Weights of a small GPT-style language model, trained from scratch on English Wikipedia: a variant of SOAP for these matrices, 91M tokens.
Each number is 500 + 40 x the weight over its row's rms, rounded and kept within 0 to 999. Layers, rows and columns count from 0. Numbers have three digits each. The size before them is the row's rms in percent of the matrix's.

# up: layer 4 MLP up, 320x128, rms 0.248, rows 197-203, columns 0-127
# down: layer 4 MLP down (transposed), 320x128, rms 0.229, rows 197-203, columns 0-127
# gate: layer 4 MLP gate, 320x128, rms 0.259, rows 198-204, columns 0-127
up197 092:511499470510515513539502538459476498509478492482533531520540530485470470474484476521540551532494536579520549505525483470446490527516517490513516483463465486530506469514518503449519481479635409475503409480487484539534536508446452581454488472465531477526525510467545547462524461498520440500595515502454537419430571505473508515412399601525449504531568477509543544486497516445561540473440
down197 094:493567518493513467503417523525509531494422481508453485465513513447484542474482535559452593476530400413518456519448533491422508487517589508455502447506548566505493522482522471594485513482490475528504457516498510516575439418518571492546460509433467572491458551453493426518489521441521483517448539482560523472544516487504569456536512450480447534459478497544514498491465454469487521471497
gate198 094:494499504547494511431493551547503538546515510496487491563544598508490551521478476526419499505484532549541481616472483479591504451486528502441439529516456457490474588490542524475481491512475517552518482575453473456515515451484521460593460539404541453489551484469468448558519476582515561530498484458520430500540538440516490470509545540523508462531464476481491536536469542513494419487512
up198 096:509445572498504482487604486450480554471460451497544521497460481504427442491486551463444454469557508489569505462454464487451498542445559502452527511488496437448512483581479529527483498462536564474472514497531506426536529519500459511484460514472498536498530564511521465420471497475470525438540548497504507511546540518549386551521538497519528442532508427465467478456477524589493532411549
down198 097:518464481550440488558501480440403544496572496493492493526489461585478545512516526526488548500462524547494451540487526453531483474524522499490489523485512488445468590494525543545488461487493490588452542524482547402474522463439475464519430475474534451531487456479484495506516420522556522560487434385501543511440427525520443520553488521576515532506452458432509516563481527529495467470512
gate199 099:526561523513493484490516499452520535536521528506512489515503562497494466467584489495481447532573477444487481478559430591420500523519465527550447513562511525550486464530499516525518504416538415503551497423441481495509461531568461468548476459531486485444580481520494538499496599495500435428511547465522499492481514558533458436487500445466533513550557506466508489572485472462558514583466
up199 096:514589515513417467538558480485531556486520515529528482449492523543472486426536459506493461480527439502515472492502420532431491456603513491508449560513507504521483512540500504556534496445479510478519474517439499454417468497540468530552369474555482485493584534537479546523529486532435481481458473414529514440435512513534522450526560509464521471501565537517461544534536492417498513511508
down199 098:426494425530514542453563494498525510594520548506487467543510511433513446465478482470551524471558533501503500522524455518490408515553549527513576495548504518528455504501532498540479446567511470506525505505521546508521420544474550555478442514430477464504441534478491430505479525465511585492495561516514517477492432453439476481446408497505438460462518470512478437431490536532544455549580
gate200 088:587494548456508489505513532513386545514544470492483511493544573502500536453491453558571443535493548455535539483486485550519446522439507493555518556508526509517528549531519495481496544482479497497497529551466545455543510503573552545483442444477523484450502422527527476543500529543552481478545528528487436451548501451503451483464500514514591466502621446477558502556497406510555492501482
up200 102:582541505490476519528583528555470513508510483527469478466484558561525523471481436469531534518569484516554525473521519549507521525437531545551529566432583467575518557490542492410509568434433505492512494528489489455518527555544577531493488468463489497418497517474496467496499534465570520442545501466487488529494468476476429441553480501485468449513545458423563474532535438513491476541564
down200 100:528520509509524476492502446485488487526596442553474430522467507484536484468509407519556500541550548466475487464454348517459476513440552484537529556457514500575490532457479447516498470540496522451495482494533471538564479503554559475520538509481486516550444452458510534496488551527532397586525521482523504389503509523510475476485474520460470475476573485484547556546535504498459454483494
gate201 098:496528461557403568475535448470489536446440544531536479521506582453481435406476496481479467485473474492503521456503502456550576532473509508498458522558471497503386466481513543465483521502495472530585500484525503476479527486523534404534433529481529477508493507515431393538502503491555531529537488488492501493503503450502488484427495459437533554536509576442557507510507554480448530433457
up201 095:489586591435573425511453458491501484534516529483456533494503457536513540552517524533527577464533472528525504537483500522489453446496451535554529555427571485480534530532454546494509460522583525487418582482528427525489490510518462579459507492473523505483555486535512523457462478488450543437491506437465515542502500526478510509537531615511493479530428430506436529519474473561511508509529
down201 106:501489541469520434490491443457490474545518521455483516481474464509539469482515486433515580427486438540503506514535516600488462496575371481504552500511519540517514540486433526543495502476485443502459509504514526458524520516503415504432525536377442500536556529493469520475550375506479522458531475540559453475511533499440475441544500495523542503505457464490492516471463462526504484583509
gate202 099:456439472504511568443575514537426506494546556496532503521467499490530471482531561549520449422501499495533545474502475513515497494521530459570447486489487472579536492489490515545492502551500371530556537476535548535500471510546589514514516496548521570406499404482453502484549517466473483464494501534457531501460540508496527568498417564529586507510467558495545486518508498559483437461486
up202 090:419509493540493577525563523521461555479522557466535516462522466450480515480496516546461490488515489511588501471448541524483484535560454496472473494518497469530493561463493525528472485467440463462539431498541502525443480473497526501459459491606637611493508482537422449480516531501538466471484501565479481492519552485556476589464433535543524494500462562482533407509486474497498492463487
down202 103:413481481439502464487495497511481537537483442474504546532497464509488449515424538541536448539437477510530564502498522512550499539428561458579537481507477409572513501495490489527509504520506469459581533449555445517509498456479498447474449535484583485538487522514523488473446479479554512424437473458471513525489435518449477446462458486458507566433467539525537563559452452572489506435539
gate203 104:552550559432536537457546523484527541456441540514536493467428504441518508508476462544492460462522486471522492511489495388493430509466500489452491463486526559522460516523493528526530467547525507510518494564481523520440529549533484488571522520508474527517515445561441455520512485483446456523391591531513505449452552488454410463606513493497493519534439552497506444586470523474485494446472
up203 099:438491437541455546514447525539552510530522453444459432517505522554457532485485507473535504534494532562494509518568543584506551488547544526553553505516466500477537506514496491526462498408502459515485493444518500533586465420449559491492472483486458478509505557427587495467451452564538571446501426485455465514543430485565587448455501523494491460546512484518490542478540506550498524516535
down203 097:611525499466543547486533556541491512511474533479528577513503516449498542527519510576457511515583486516508514449405519479531513459529435535473480450476503541516516560539556490557499480578465518535544472537521475481516540529534519438552493518563486501552455515539441467536526460434462491526551500559556515509470555592453463510521518485507490474463555504473626503439501506443541495484536
gate204 086:535483538475443513543489503562466494499477501460533591536601521587518463525445497495556551511426482498522552492457478552509492516531586525504519463518507459539506532514532486451466485520471483558506507478529442518527510542409464536519452458525560551523511536423543477535512484424458482530407503531505464475475439461421529506524567465508492504452563520584507511559519507484474446573505